From a checkpoint of a small transformer trained on Wikipedia: rotary positions.
Each number is 128 + 24 x the weight over its row's rms, rounded and kept within 0 to 255. Layers, rows and columns count from 0. The size above them is the row's rms in percent of the matrix's.

# layer 5 MLP gate, 1344x512, rms 0.182, rows 443-477, columns 384-447
size [ 96  94  86  96  97  96  93  97 100  97  96  99  98 100  97  93 113  95 101 113 100  93  97  98  97 103 101  97  96 103 116  99  98 101  99]
[[126 102 137  88 105  77 119 107 140 141 107 126 127 118 145 169 112 155 145 126 122 101 103 139 125 128 133  97 175 130 120 161 136 141 130 146 119  78 159 130 130  99 167  89 137 137 101 120 100 105 143 165 108 111 101 120 129 160 110 114 140 149  98 132]
 [108 123 129 148 121 165  92 106 164  62 120 142 152 137  97 121 109 117 140 160 120 145 158 139 149  98 135 112 166 120 121 111  99 141 130 135 139 123 147 101 124 106 106 185 139 130 120 141 167 131 142 101 175 105 160  78 129  90 148 152 103 130 153 122]
 [106 150  71  98 107 111 130 164  71 121 130 112 154 152 143 138 105 135 157 166 118 163 100 149 103 118 152 140 160 169 113  68 165 111 139 137 116 139 158 147 138 129 135 133 136 145 106 153 115 111 118 154  98 160 126 126 148 104 126 111 172 130 119 119]
 [159 117 127 151 120 106  80  82 152 113 151 144 121  86 111 185 123 135 164 129 135  61 178 113 135 142 129 140 141 125 147  98 118 170 125 125 139 179 103 136 144  92 125  97 157 144 175 129 116 121 101  93 153 145 122 164 108 111 121 127 159 132  93 116]
 [ 74 112 184 108 103 124 111 122 142 125 114  87 143 151 114  97  67  94 131  78 114 142 179 114 138 140 164 125 152 110 141 105  96 122 146  99 131 136 139 151 132  98 139 168 124  88 133 136 109 155 108  93 144 128  83 115 114 146 171 164 167 130 139 126]
 [163 122  93 128 123 110 120 104 128 110 124 124 121 119 149 111 167 178 159 117  86 139 140 131 138 124 120 143 182 128 119 156 102 111 132 159 142 142 140  65 122 139 131 154 128 150 110 128 151 110 158 102 169 112 114 142 201 136 183 109 107 150 127 125]
 [142 156 148 123 153 169  98 119 114 140 117 123 152 163 111 156 138 134 122 170 144 108 137 107 124 131 157 136  94  89  77 164 125 120 107 134  96 113 128  96  93 164 126 136 108  77 110 122 124 109 114 164 153 153 129 122 143 115 153 105 134  96  95 105]
 [105 148 143 103 190 105  78 107 110 144 145 116 108 104  88  87  94 130 178 118 100  86 108 105  77  99 137 122 106 152 119 130 150 135 128 135 155  84 160 109 132 121 115 166 117  61 149 159 139 139  99 119 115 137 155 140 137 143 168 124 170 148 114 146]
 [160 112 112 112 141 136 119  90 108 154 125 108 149 139 126 128 160 128  98  84 180 150 147 114 137 116 137 118 140 119 120 102 122 111  92 172 175 118 168 106 119 141 129 118 123  79 115 106 157  96 105  99 134 125 119 136  92 125 115 140 110 118 140 115]
 [163 110 125 125 115 134 120 190 140  87 145 173 116 143 113 134 147 119 122 109 156 129 145 109 145 126 152 142  96 149  94 172 142 147 172 123 156 165 123 142 115 143 112 138 123  84 159 104 128 121 140 173  91 162 151 158 129 143  88 147 134 149 141 117]
 [113 144 122 137 108 144 141 120 115 110 120 113 123 168 100 147 160 107 138 156 128 127 152 126 135 157 147 113 161 170 106 145 117 120 119 104 172 135 135 121 106 167 107 153 103 111  87 148 107 119 134 140 111 170 132 160 136  78 134 165 138 158 140 155]
 [125 110 133 120 102 102 107 154 119 117  89 102 114 143 164 108  99 107 160 148 129 108 106 110  88 112 117 159  98 156 150  95 117 115 128 148 104 111 138 169 130 115 148 171 117 108 121 154 126 120 166 118 148 127 130 116  83 133 118 116 142 148 144 114]
 [114  98  98 110 106 150  98 137 139 144 115  85 145 168 133 121 105 136 119 125 137 149 117 150  98  97 178 171 115 103 120 147 111 100 132 119  85 132 139 150 133 109 158 162 113  54 183 119  96 105 141 114 121 103  99 210 166 135  94 117 119 151 135 119]
 [126 115 142 110 111 140 168 139 132 201 148 158 119 109 122  81 137 137 167 177 135 106 143 140 107 129 106 158 101 164 129 150 116 153 120 130 145 129 114 158 135  94 159 115 153 134 132 112 142 127 165  96 108 160 124 158 167 110 106 113 124 149 129 112]
 [122 128 111  73 117 111 168 119 190 140 104 129 113 117 126 118 159 104 143 115 145 137 153 118 117 125 102 118 109 136 123 136 109  74 105 124 128 129 140 156 108  70 136 147 145 112  87 144 126 173 162 151 152 141 116  83 109 123 104 184 100 111 117 111]
 [159 120  88 144 115 157 111 117 140  95 123 110 117 134 143  92 132  98 159 106 145 137 139 142 134 130 105 115 113 102 173 114 136 127 192 104 131 112 122 134 129 147 131 133 150 118  96 135 130 120 117 146 127  99 130 137 160 139 146 132 141 143 119  89]
 [ 95  95 113 133 161  95 178 105 134 102 146 126 128 130 103  80 151 165 109 118 124 130 130 120 123  83 118 128 131 139 130 136  95 119  91 176 144 127 117 154 125 146 124 112 116 129 107 142 107 124  94 145 136 125 128 167 122  99  81 126 139 107  92 146]
 [142 135 156 139 136 134 127 150 143 105 123 185 121 123 123 154  83  91 140 139 100 118 152 139  99 114 150 148 118 124 152  98 141 121 156  97 106 108 110 106 156 102 128 135 162 104 123 115 124 113 108 137  71 124 116 128 130 111 111 116 130 106 129 123]
 [171  75 148 143  87 132 132 141 141 145 179 128 129 152 118 152 139  95 133 161  92 115 112 150 117  88 116 116 116 142  91 111 125 141 155 113 130 180 107 141 116 125 113 139 123 104 143 119 126  54  94 104 129 132 133 128 154 135 106 148 126 126 116 132]
 [152 140  97 110 142 171 201  70 135 103  90 140 127  85 152 165 127  91 158 125 109  81 100 117 126 127 143 130  94 107 123 114 151 112 117 101 132 154 110  77  92  93 141  92 131 106 106 142  70 118 142 119 107 118  98 168 131 181  87  73 166 181  82 113]
 [132 149 151 168  84 105 177 104  91  98 101 158  89 172 120 145 125 130  76 142 120 120 160 102 117 105 159  98 111 125 133 104 154 135 140  74  85 177  82 104 121 111 146 108  71 150 125 106  96 120 117 140 125 114 120 117 147 131 141 108 103 156 144  73]
 [153 123 130  86 149 123 118  71 175 114 165  76  98 128 154  60  96 135 178 148 122  86 116 112 136 147 142 148 119 161 136 146 104 151 136 141 144 127 153 101 151 132 122 135 154 126  95 123 143 133 117 162 152 118  89 151 121 154 107 151 125  89 138 132]
 [136 155 147 105 107 113 107 144 119 123  90 130  68 134 119  94  96 124 135 110 133 103 152  99 139 104 132 120 114 145 152 121 140 116 101 116 108 109 134 135 137 107 119 134 131 129 161 111 197  94  93 167 166 128 127 145 143 148 140 146 137 157  99 105]
 [158 134 114 103  89 164 138 160 116 149 141 110  91 173 129 117 110 160 151 105 133 117 150 112 117 137 140 124 114 168 141 135 156 137 131 144 114 138 173 159  88 116 163 108 110 127 130 148 149 101 149  96 116 153 132 116 132 135 104 167  95 141 139 140]
 [128 128 151  94 141  64 111  86 148 101 114 119 147 172 122 162 142 130 126 120 141 141  94 150 147 122 126 103  72 107 183 135 158 114 119 165 162 129 155 183 128  98  77 144 130 114 110 100 151 164 109 130 113  93 112  88 146 125 153  96 138  99 134  93]
 [105 104 150 119 125 135 170  98 136 122 104 134 114 138 123 124 124 125 122 112 136  99 162 157 165 132 124 152 137 115 153 138 125 128 104 132 147 114 204 117  92 127  94 148  98 134 143 121 113  94  87 142 142 185 141 130 152 136  97  93 144 131 107  92]
 [166 174 131 130 178 161 106 115 154 134 119 111 148 139 104 146 128 101 110 166 142 112 159 124 147 145 132 118 110 129 124 154 158 164 160 130 147 117 123 152 162 133 145 114  86 117  76 114 118 161 143 109 116 116  98 176 126 156 149 116  90 152 113 158]
 [135 138 154 150 128 139 117 126  99  95 125  91 175 116  98 102 151 121 156 101 142 152 155 168 109 121 164 119 148 143 152 105 107 128 152  82  96 125 128 116 160 114 155 112 122 133 113 143 133  96 142 131 107 177  92 141 135 101 111 158 120 148 133 130]
 [120 105 115 119 113 111 111 129 113 148 168 156  92  98 104 107 146 126 123 127 115 166  72 115 147 136 139 156 150 114 170 156 153  97  96 137 138 169 146 128  87 105 156 104 128 119 122 143 101 117 117 103 151 128  85 147 162 141 120 161 131 141 161 140]
 [135 126 146 167 144 129 118 119 134 152 171 130 107 184 102 159 113 144 101 162 125 136 164 126 159 144 141 107 134  96 122 100 154 107 156  99 150 134 125 138 160 107 145 136 153 114 135 156 104 105 130 114 133 119 110 134 144 137 144 151  72 137 132 181]
 [132 107 162 146  86 112 131 146  97 114 112 116  86 124 125  77 150 127  82 140  91 122 101 150 118 106 135 109 117 132 153 164 134 112  97  84 183 114 143 143 153 123 149 143  99 113 133 130 119 170 114 197 123 106 108 117 166  95  77 123 117 123 143  99]
 [ 99 171 151  82 103 130 134 100  94 119 123 123 128 125 121 127  92 119 131 102 153 113 103  97 104 150 106 110 149 131  92 104 109 139 132 124  80 130 111  80 167 133 137 152 117 109 123 138 145 140  99 134  96 124 126 142 127 145 131 147 158 125 109 137]
 [127 152 103 154 125 124 129 144  91 121 109 136 145 137 144  99 122 156 145 144 131  97 109 131 169 139 150 156 137 136 136 158 108 126  88 102 112 109 107  94 151 151 145  81 150 118 123 113 125 153 137 145  98 124 127 131 135 117 108 142 154  95  76 118]
 [155 164  93 144 181 168 111 107  96  83 111 134 130 149 117 130  88 137 158 133 105 134 104 119 152 103  91 151 117 147 129 160  69 157 109 135 116 117 162 181 135 110 109 147 117 131 142 124 134 147 121 104 102 107 114 117 159 139 125  88 138 103  85 102]
 [123 164 123 124 176 154 131  75 149 127 141 105 116 109 134 164 125 158 134 142 135 140 111 146 108 117 126 183 128 123 114 155  92 108  89  93 125 142 155 132 149 114 111  93 150  89 150 118 166 153  93 138  89 178 112 168  89 141 146 129 130 126 108  96]]
# layer 5 MLP up, 1344x512, rms 0.188, rows 443-477, columns 384-447
size [ 91  97  96  91  97  94  92  93 101  96  97 100  94 100  94  96 119  97 105 107 107  98  98 101  96  96  96  92 102 100 122 101  99 107 104]
[[105 123 158 157 136  71  86 140 112 122 116 113  96 157 128 143  83 122 125 140 129 130 124 143 116  92 121 123  89 134 128 153 130  70 116 125 153 106 129 121 122  81 118 127 184 152 102 126 119  99  86  88 104 134 104 122 145 130 100 142 132 125  85 131]
 [144 121 134 135 109 172 193 102 181 123 141 103 175 111 187 128 108 127 106 187 128 132  93 151 159 152 129 107 113 137 152 122 129 129 136  91  98 106 131 106 126 192 146 131 147 128 153 115 150 106 133 134 127 129 133  95 148  80 131 144 141 159 118 122]
 [152 127 174 161 133 122  94  76 175  98 103 139 119 122 122 137 106 121  95 107 117  99  97 139 136 132  96 148 136 117 140 133 130 129 140 122 156 114  96 168 125  96 110 119  84 123 116 151  97 121 129  96 115  82  99  85  83 152 132 114 109 127  94 140]
 [123 110 124 104 149 142 133 147 196 120 141 119 184 150 120 112 118 112 144 128 133 158 138 143 116 115 213 123 101 136  72 137 107  99 122 134  88 174 129 165 159 121 161 151 114 107 150 138  92 150 125  92 120 136 128 117 135 130 108  88 153 122 134  81]
 [161 145 165 148 133 112 120  94 123 125 140 130  93 128 174 111 156 117  97 167 159 132 116  90 180  99  87 115  53 136 107 120 200 130 104 151  97 178 163 139 110 112 130  43 114 127 162 132 118 157 130  89  91 110 178 139 103 158 127 103 164 138 112 136]
 [117 170 146 122 112 129 121 132 154 113 142 154 122 158 165 133 141 115 123 117 144 125 158 121 135 135 144 101 148  92 121  95 157  96 127 101 146 120 126  84 105 142 151  90 146  93 140 146 103 108 108 134 137 156 158 175 114 146  98 132 146 130 130 102]
 [116  98 132  74  95 131 104 126 126 145 111 150  94 126  95 117 130  63  83  87 122 141 129 132 153 103 135 144 145 132 134  91 147 112 107 142 100  67 137 136 122 117 140 135 148 129 137 139 108 126 176 165 115 143 120 121 117 166 154 132 121 152 120 112]
 [119 110 132 159 166 138 146 125  88 129 137 147 123  60 160 162 105 151 137 127 107 133 140 113 118  97 172 183 122 145 159 130 107 133 140 165 123 133 125 130 141 132 118 123 100 127 137 153  97 155  96 134 156 111 124 109 136 151 123  83 141 129 150 153]
 [100 143 121  82 163 103 123  81 105 142 113 157 140  97 133 162 150  93 115  86 116 157 173  95 128  80 117 111 153 108 211 122 104 161 145 127 139 111 119 100 124 121 152 115 175 112 152 147  92 161 148 153 108 136 122 145 105 193 137 131 100 177 146  87]
 [121 136 141 128  98 113 113 141 111 153 127 133 167  93 105 193 150 122 111 110 115 127 137 117 132 124 149 164 106 106 100 131 157 166 112 106 152 156 163 174 151 135 138 152 117  93  92 146 125 119 126 156 144 130 135  86 112 106 109 157  78 113 135  75]
 [113 118 136 118  99 154 109 164 114 162 119 124 129 125 150 106 126 114 141 164  93 149 143 134 118 114 158 161  98 160 147 144 157  98 101 149 115 118  93  92 125 129 124 127 115 115 157 111  90 140 117 111 119 109 139 108 117  98 165 164 157  97 118 116]
 [117  88 108  98 149 166 106 124 139 135 107 108 157 124  97 121 115  87 120 149 153 124 174 144 143 139 116 147 153 141 109 103 137 165  97 117 107 137 115 140  91 117 117  97 166 120 168 105  93 145 141 103 100 119 145 140 137 111 112 153  75 132 142 108]
 [109 145 113 116 130 141 170 117 131 101 124 142 102 154 163 110 123 114 119 154 130 122 136  97 184 173  44 105 139 161 158 111 144 151 105 123 139 129 131 129 135 112 145 137 138 148 143 131 146 166  69 125 141  72 142 167 158 128  96 138 100 140 178 160]
 [175  96 119 126 173 149 103 133 136  80  97 152 138 127 161 168  91  99 138 149 129 142 156 142 126 130  84 127  95  77 145 145 124 143  72 138 139 134 145 117 148 122 127 138  95 119 102 158 147 137 145 110 161 144 134  81 140 182 107 171 131 164 160 122]
 [142 143 106 110 106 103 113  88 117 142 110 118 124  73 134 132 150 139 122 137 135  90 109 156 102 138 130 153 102 100 133 123 137 103 121 132 105 108 119 116 132 152 109  97 111 134 132 108 128 118 130 124 161 131 143 118 104 133 130  91 129 136 152 148]
 [120 104 125 119  93 175 174 139 122 135 112 106 101 169  82 111 163 176 129 121 125 123 120 102 122  99 129 150 127 157 139 110  93 166 137 112 122 162 118 197 124 124 138 113 130 101 158 151 142 109 121 140  97 160 138  80 141 136  81 135 121  98  92 140]
 [151 134 104 165 128 118 100 137 118 164 129 131 137  78 116 150 113 146 109 138 144 136  99 158 112 199 129  92 120 100 195 114 142 160 185 115 109 156 146 103 164  78 123 120 119 172 126 165 167 126 129 124  79 124 150 120  92 135 129  69  89 129 126 106]
 [ 93 138 152 157 118 113 171  73 134 121 160 104 119 128  59 155  71 102 128 196 122 156 164 148 114 146 172 110 153 131 128 121 141 119  94 140 112 110 101  93  68 162  79  94 128 158 130  80  79 131 108 124 156 118 176  94 162 105 160  86 125 128 127 125]
 [173  84 111 146 127 120  98  75 118 118 157 116 125 155  98 123 135  87 131 111  96 174 111 163 147 111  77 127 149 122 127 110  99 160 110  98 102 140 118 138 107 128 146 146 146 113 123  71  94 112 105 155 142 138 114 166 107 129 164 115  99  74 145 135]
 [104  87 125 128 141  89  68 144 107 125 138 140 153 144 165  83 127 134 138 104 108 147  85  97 151 142 125 129 124 139 188 110 134 143 133 164 149 164 146 118 128 103 126 112 125 161 134 127 137 141 137 118  97  92 121 127 175  97 115 131  79 126 135 116]
 [132 131 144 157 127 128 168 130  90 150 126 156 131 132 147  86 106 121 119 143 140  94 135 101 144 119 128 125 147 138 118  91 147 125 142 101 125 147  57  98 163 126 119  91 130 107 125  92  88  94 159 129 151 100 128 134 160 121 142 140 120 156 141  60]
 [128  97 137 106 137 152 152 124 142 122 141 142 108 151 130  69 148  79 151 110 121  94 135 126 125 145 155 175 125 118 146 156  82 152 135 102 137 137 126  83 135 154 104 170 170 122 128 110 129 137 131 134 131 114 132 143 134 176 156  86 150 140  75 142]
 [117 109 123  96 112 105 139  98 110 144 154 131 105 120 133 143 113 111 169  97 131 147 109  94 151 118 178  89 137 135 119 148  92 130 107 142 110 122 151 130  96  93 140 141 142 107 134  84 119 135 132 138 139 135 107 102  99 120 138 153  89 108 137 113]
 [124 140 132 162 151 117 152 131 155 101 147 172 117  97  91  95 150 100  88  93 149 118 130 108 125 100  94 158 132 144 184 134 141 105 149 143 116 171 107 133 101 157 110 126 110 106 110 150  90 127 165 148 143 135 135 156  83 135 129 154  99 148 112 156]
 [127 126 111 160  80 108 141 166 128 106 155 108 143 143 131 142 154 158  99 127 112 102 130 122  93 167 144 120 114 151 187 124  73 144 122  76 150 159 146 140 135 192 110 122 133 148  95 147 118 128 171 142 140 113 171 117 117 120 121 111 138  96 119 150]
 [139 120 142 150 103 165 143 150  72 165 119 149 124  82 120 132 162 140  92 112 146 145 129 160 112  99  66 119 111 178 144 121 147 141  92 127 100 111 166 147 121 136 119 125 114 118 156  81  65 110 132 183 166 129  95 133 135 144 125 108 126 150  88 122]
 [175  97 121 168 173 108 119 125 141 125 129  94 163 140 135 102 111  82 149 150  77 136 134 103 115 106 140 146 112 165 128 160 146 139 113 135 128 111 122  96 182 145 143 111 157 172 103 103 111 117 124 137 120 144 105 106 107 136 150 152 144 180 139 107]
 [174 128 137 155 120 138 136 127 155 131 142 148 159 114 107 124 109 109 125 102 177 136 130 179 115 156 146  75 162 166 112 101 137 139 105 139 182 151  94  87 148 119 113  83 146 138 127 135 130 104 147 159 108 156 106 122 101 124 122  96 135 136 117 116]
 [114 105  75 128 151 109 123 112 133 127 133 126 172 100 204 142 158 145 122 140 140 113  83 107 129 124 137 145 126 121  71 149 101 134  91 118 132 106 163 156 135 132 156 147 152 145 114 123 128 133 124 153 147 148  91  98 121 151 108 165  91 100 152  96]
 [149 138 112 105  81 109 107 112  88  82 110 135 126 148 134 115 135  92 127 114 157 103 154 158 127 129 142 144 145  73 136 127 108 123 125 131 157 110 162 132 135 112 168 106 129 129 148 150  90 160 106 162  89 108 145 107 114 163 144 120 101 121 157 142]
 [ 97 158  68 117 156 123 117 125 118 141  75 131 161 190 111 154 149  99 144  94 120 143 123  99 111 100 116 121 179 133 140 113 157 145 146 138  74 134 136 135 111 113 161 149 157 141 126 147 141 108 153  94 131 110 140 130  81 115 168 133 126 175 115 118]
 [132 127 164 152  53  77 142 139  70 102 140 174 131 135 108 144 142 130 140 157 140 152 118 150 119 121 150 111 108 155 134 144 106 155 127 132  62 126  92 148 140 134 167 170  78 109 112 124  82 132 169 127 134 133 110  89  76 147 148 149 128  72 143 161]
 [156 127 157 139 124  96 117 103 111 123 125 137 174 166 154 126 137 118 127  84 133 108 103 132 128 122 128 139 162 123 134  81 143 163 141 147 137 141 128 132 124 106 120 110 129 148 101  89 135  94 127 147 126 146 163 179 122 104 133 158 111  95 185 143]
 [129 146 125  78 145 131 158 132 163  53 101 106 109 125 129 136 121 136 123 120 129 105  96 168  77 118  87 165 153  85 132 144 114 122 169 159 118 139  98 116 143 125 114 110  97 133 150 102 110  97 164 147 135 141 155 140 133 132 154 142 107 153  66 114]
 [107 130 131 151 109 125 126 153 155 102 124  90 110  92 145  53 131 165 159 151 134 142 134  98 129 109 128  90 183 135 118 117  89 129 128  79 158 147 133 151  93 135 108 171  90 110 113 146 163 110 117 129 150 109  95 120 156 130 111 169 116 138 149 136]]
# layer 5 MLP down (transposed), 1344x512, rms 0.182, rows 443-477, columns 384-447
size [ 93  95  88  97 101  97  91  98 103  99  97 108  99 107  98  96 101 102 100 103  87  93  99  95 100  97  99  91 100 102 101 103 108 105 104]
[[121 135 134 118 164 137 149 113 140 145 131 124 121 104 117 140 127 142 125 114 122 108 157 144 110 118 122 119 126  98 110 140 104  95 157 117 122 153 110 132 102 144 129 137 142 144 115 115 120 160 126 115 109 132 133 130  75 167 147 108 137 135 151 163]
 [148 122 135 153 142 117 125 108  97 143 136  78 137 119 144 166  75  89 124 139 109  88 132  88 131 148 115  99 128  87 107  90 124 139  97 182  94 144 141 124  95 115 133  98 121  94 151 143  91 118 176 118 132 174 132 115 128 152 110 136 145 129 103 153]
 [106 119 104 118 155 144 142 154 114 189 119  91 106 116 105 144  98 142 175 151 114 113  96  88 108  98 116 135 167 125 121  85 116 113 138  88 102 152 128 157 138 145 141 113 139 136  75 136 131 142 117 137 105 148 121 136 147 148 125 119 146 133 146 109]
 [120 125 137 138 146 132 119  99 125 136 116 148 148 147 152 160 105 156 114 117 101 128 111 129 149 166 148 166  98 125 146 108 116 109 157 118 114  82  94 112 103 115 128 191  77  80 153 116 154 158 140 178  96 140 118 106 116 140 131 133 129 153 114 140]
 [121 105  97 118  95 182  81 101 103 143 123  95 110  93 121 109 150 118 155 105 114 181 167 126 157 107 153 130 143 161 132 107 138 123 140 136 124 122 155  99 147 140 106 124 167  92 125 103 130 174 141 169 144 122 117 101 121 113 102  86  75 167 123 114]
 [ 94 168 156 125 117 110 102 112 122  95 125 102 115 104 110 118 152  96 135 149 132  79 139 110 114 107 123 101 101 121 126 116 146 130 142 145 189 119 122 110 162 136 112  92 178 116 100 154 105 125 162 174 131  89 142 137 100 162 136 118 157  85 123 142]
 [119 124 104 132 149 164 140  90 123  94 157  80 129 134 141 129 101  98 143 123 160 167 120  88 110 105 176 161 132 129 110 145 132 156 119 119 100 136 115 196 167 168 101 132 117  96 103  89 115 189 163 127 129 102 127 126 118 125 159  97 135 150 107  91]
 [103 100 125 113 113 151  88 178 130 180 105 114  96 107 131  67 151  50 123 122 142  83 120 123 117 142 102 114 168 162 114 148 108 178 174 133 108 157 110 122 118 122 116 121 108 113 149 174 139 118 135  98 154 156 144  92 114 113 144 142 114 107 107 178]
 [153  90 124 144 117 137 161 161 141 145 123  95 124 131  55 124  95 132 164 111 109 114 107  91 143 146 150 122  66 116 151 123 148 138 141 124  97 175 129 160 166 117 120 183 157 155  83 109 147 176  98 103 109 130  96  79 154 108 141  98 132 159 109 146]
 [127 147 169 127 151  79 112 125  88 120 144 171  48 115 119 129  64 166 167  95 142 128 161 131 150 101 123 102 148 129 123 132 177 109 148 125 123 132 147 129 122  98 124 120 127  83  88 151 107 117 102 140 125 137 127 156 148 123 160 144 148 155 153 100]
 [112 130 148 135 145 139 146 120  89 128 124 121 124  98 126  98 150 111 102 106 118 117 125 176 104 147 169 122  90  59 102 135 140 110 137 132 151 129 144 143 169 112 159 126 131 149  90 134 162 203 127 151 143 146 143 136 109  97 126 111 147 132  87 134]
 [140 113 147 106 154 139 131 148  97 132  99 102 126  97 102 109 128  93 118 123 133 129 116 121 147 131 124 122 133 117 125 124 100 135 148 119 110 117 109 127 129  81 104  89 128 120 142 177 153 172 130 122 134 102 130  89 116 150 110 109 101 120  82 108]
 [ 74 121 131  96 107 114 160 106 133 126 107 130 122 115 152 159 139 122 134 108 138 119 148 109 124 113 124 141  96 119 145 129  94 135 104 184 146 126 125 114  95 118 147 163 139 130 169  97 109 116  65 137 102 148 133 122 120  91 161 145 134 142 175 138]
 [157 109 113 152 138 126 118 127  76 145 126 106 152 114 134 173 141 140 134 122 165 167 112 139  92 108 139 123 128 128 137 125 117 132 126 128 127 162  84 171 143 136  97 174 145 176 139 107 122 128 120 102 109 133 118 132 201 154 121  97 116 169 194 116]
 [ 69 122 108 102 118 111 154 101 100 111 153 126 133 104 111 120 174 113 127 140 115 119 129 142  79 132 148 157 151 113 145 146  96 123 122 137 153 112 125 121 123 122 135 114 116  87 139 111 156 148 104 141 163 145 137 122 130 148 107 140 109 109 133 126]
 [112 144 144 114 119 117 125 117 131 126 149 113 128 111 127 140 125 107 131 124 123 124 135 133 123  96 105  93 149 134 175 114 119 121  89 131  98 116 160 109 127 113 150 146 109  99 117 135 104 183 145 146 145 132  99 130 132  92 108 118 142 159 121 149]
 [135 171 129 146 133 101 120 116 178 151 125 128 154  87 167 131 118  83 126 132 132 138 132 146 134 116 168 122 120 125 132 138 148 153 149 102 142 146 138 100 178 117 124 154 148 165 117 139 143 109 133 129 180 104 120  87 139 108 169 118 115 109 109 114]
 [156 140 163 106 119 112 133 153 120 164 138 157 135  64 103 122 118 148 123 113 158 126 143 163 126  93 113  70 133 153  96 104 139 141 123 126 143 126 128 120 101 182 140 146 111 138 145 134 104 147 165  95 156 141 103 129 100 125 145 138 153 138 102 181]
 [ 99 148 116 109  88 126 156 131  93 122 154 148  85 140  97 110 104 155 204 157 128 125 101 121 109 141 140 104 128 145 156 124 102 129 128 117 162 160 148 158 137  98 148 129 111 109 160 132 137 108 129 114 149 128 124 143 110  71  83 134 127 107 117 144]
 [109 128  81 148 177 151 125 118 106 159 144 139 125 106 123  96 133 145 106 127 142  92 173 104 100 127 138 113 146  93 133 131  98 123 145 186  86 138 166 118 126 104 131 132  35 101 114 130 164  97 143  99 159 152 162 123  93 125 126 137 133 150 165 113]
 [105 118 154 142 163 147 135 183 184 105 158 151 135  82 140 160 177 100  83 102 120 116 140  95 156 156 122 117  98 151 109 120 102 138 162 134 134 159 128 105 149 145 117  87 125 179 147 131 149 148 121 153 133 166 146 139 115 129 144 158 133 111 148 160]
 [136 162  98 114 124 168 132  81 105 138 145 143 169 138 140 130 159 152 150 107 134 158 150  86  97 128 133 124 163 161 124 124 136 114 138 118 109 115 121  78 141 146 164 138 155 126 108 138 112 115 112 129  98 147 158 119 140 134 140  96 112 114 102 131]
 [ 90 120 143 146 127 135 120 137 150 126 125 173 119 113 116 169 131 107 188 124 120 170  99 129 154 128 138 130  70 161 118 125 136  82 136 124  95 124  81 129 160 122 135 129 133 143 115 139 138  76 102 129 138 138 140 149 157 158 118 120 126 123 148 103]
 [143 145 115 108 120 174 120  87  97 120 128 141 130 136 114 114 144 150 164 165 131 119  94 156 132 122 106 143 127 129 136 159 126 130  97 136 147 140 142 161 144 126 126 121 147 132 149 153 132 126 119  99  90 110 120 162 153 142 126 161 121 117 111 107]
 [103  87 153 126 169 141 131 128 175 125 135 159 132 125 176 127 127  96 135  59  99 130 110 153 101 104 137 153 103  89 134 119 129 122 130  77 137 111 101 105 100 169 100 108 143 155 150 122 119 153 123 176 146 132 140 156 130 118 177 139 144 101 130  70]
 [ 85  90 103 187  91 176 127 140 152 149 104 168 132 134 135 121 102  99 121 143  78 140 132  98 147 144 114 146 123  97 147 124 147 162  78 154  95 104 136 124 114 109 111 131 120 152 115 121 152 136 110 161 130 155 144 105 123 101 123 148 130 150 107 123]
 [154  75 114 134 119 149 130 147 117 143 147 129 145 106  77 116 172 128 105 172 149 150 142 132  57  92  77 139 119  96 132 119 140 139  92 130 130 166 131 201 145 105 168 126  99 128 136 114 147 168 128 123 142 143 102 101 123 109 148 157 111 138 114 169]
 [ 96  98 153 118 129 145  81 124 115 133 129 119 119 123 105 111  89 157 105 146 113 145 118  82 168 102 126 135 103  95 114 105 129 135 164  96  95  93 113 148 108 146 163  97 102 115 117 137 110 134 145 168 154  90 143 139 132 133 112 103  91 138 155 123]
 [148 128 148 157 123 141 125 142 122 108 117 154 202 127 152 133 107 122 102 131 107  88 112  90 139 113 135 118 128  94 100 129 133 151  70 124 116 139 154 101  93 150 149 106 114 131 108 173 133 133 162 148 112 122 120 177 113 126 151 141 171 128 163 139]
 [120 137 129  92 110 138 157 120 149 160 126 160 144 150 130 164 187 149  98 101 120 105 140 171 171 112 150 105 118 137 107 121 120 155 145 116 111 122 153 129 141  95 139  88  92 154 151 114 110 110 141 139 133  94 111 168 140 130  92 127 149 136 114  85]
 [154 170 138 136 142 154 109 116 191 120 193 153 141 136 122 139  91 178 159 130 147  75 138  94 104 130 154 114 126 158 126 157 121 102 144 130 109 157  87  87 115 145 149 131 118 179 122 149 162 119 118 116 132 107  89 156 100 167 157 127 178 123  72 154]
 [164  87 132 170 104 141 115  99 126 120  98 128 126  90 123 103 168  91  90 126  96  96 130  92 101 100 136 171 146 124 139 105 108 167 129 143 134 127 145  98 154 168 108 131  93 145 127 160 141 149 147 167 133 144 143 129 123 189 111 140 159 139 130  99]
 [ 82 157 162 104 130 140 164 132 111 156 146 132 146 137 106 107 138 103  75 113 130 170 144 128 138 162  85 102 156 128 114 113 117 160 116 121 142 140 141  99  90 245 105  75 137 133 122  89 161  97 185 127 117 120 115 164 131 101 115 128 126 121 153 107]
 [149 130 122  88 157  93 111  87 129 115 151 115 163  90 160 116 123 111 121 144 174 129 104 142 146 130 163  94 154 150 156 150 142 119 126 135 138  91 103 103 113 163 119 159 140 100 165  87 141 109 149 129 154 125 146 149  79 149 145 154 120 135  85  99]
 [114 102  99 109 147 124 147 124 115 114 112 119 156 122  94  86 153 142 144  98 125 110 166 110 112 112 155 157 123 122 140 130  97 134 134 145 121 147 136 117 121 141 128 125  77 129 121  98  98 121 152  92 117 160 192 159 152 126 179 135 123 112 120 113]]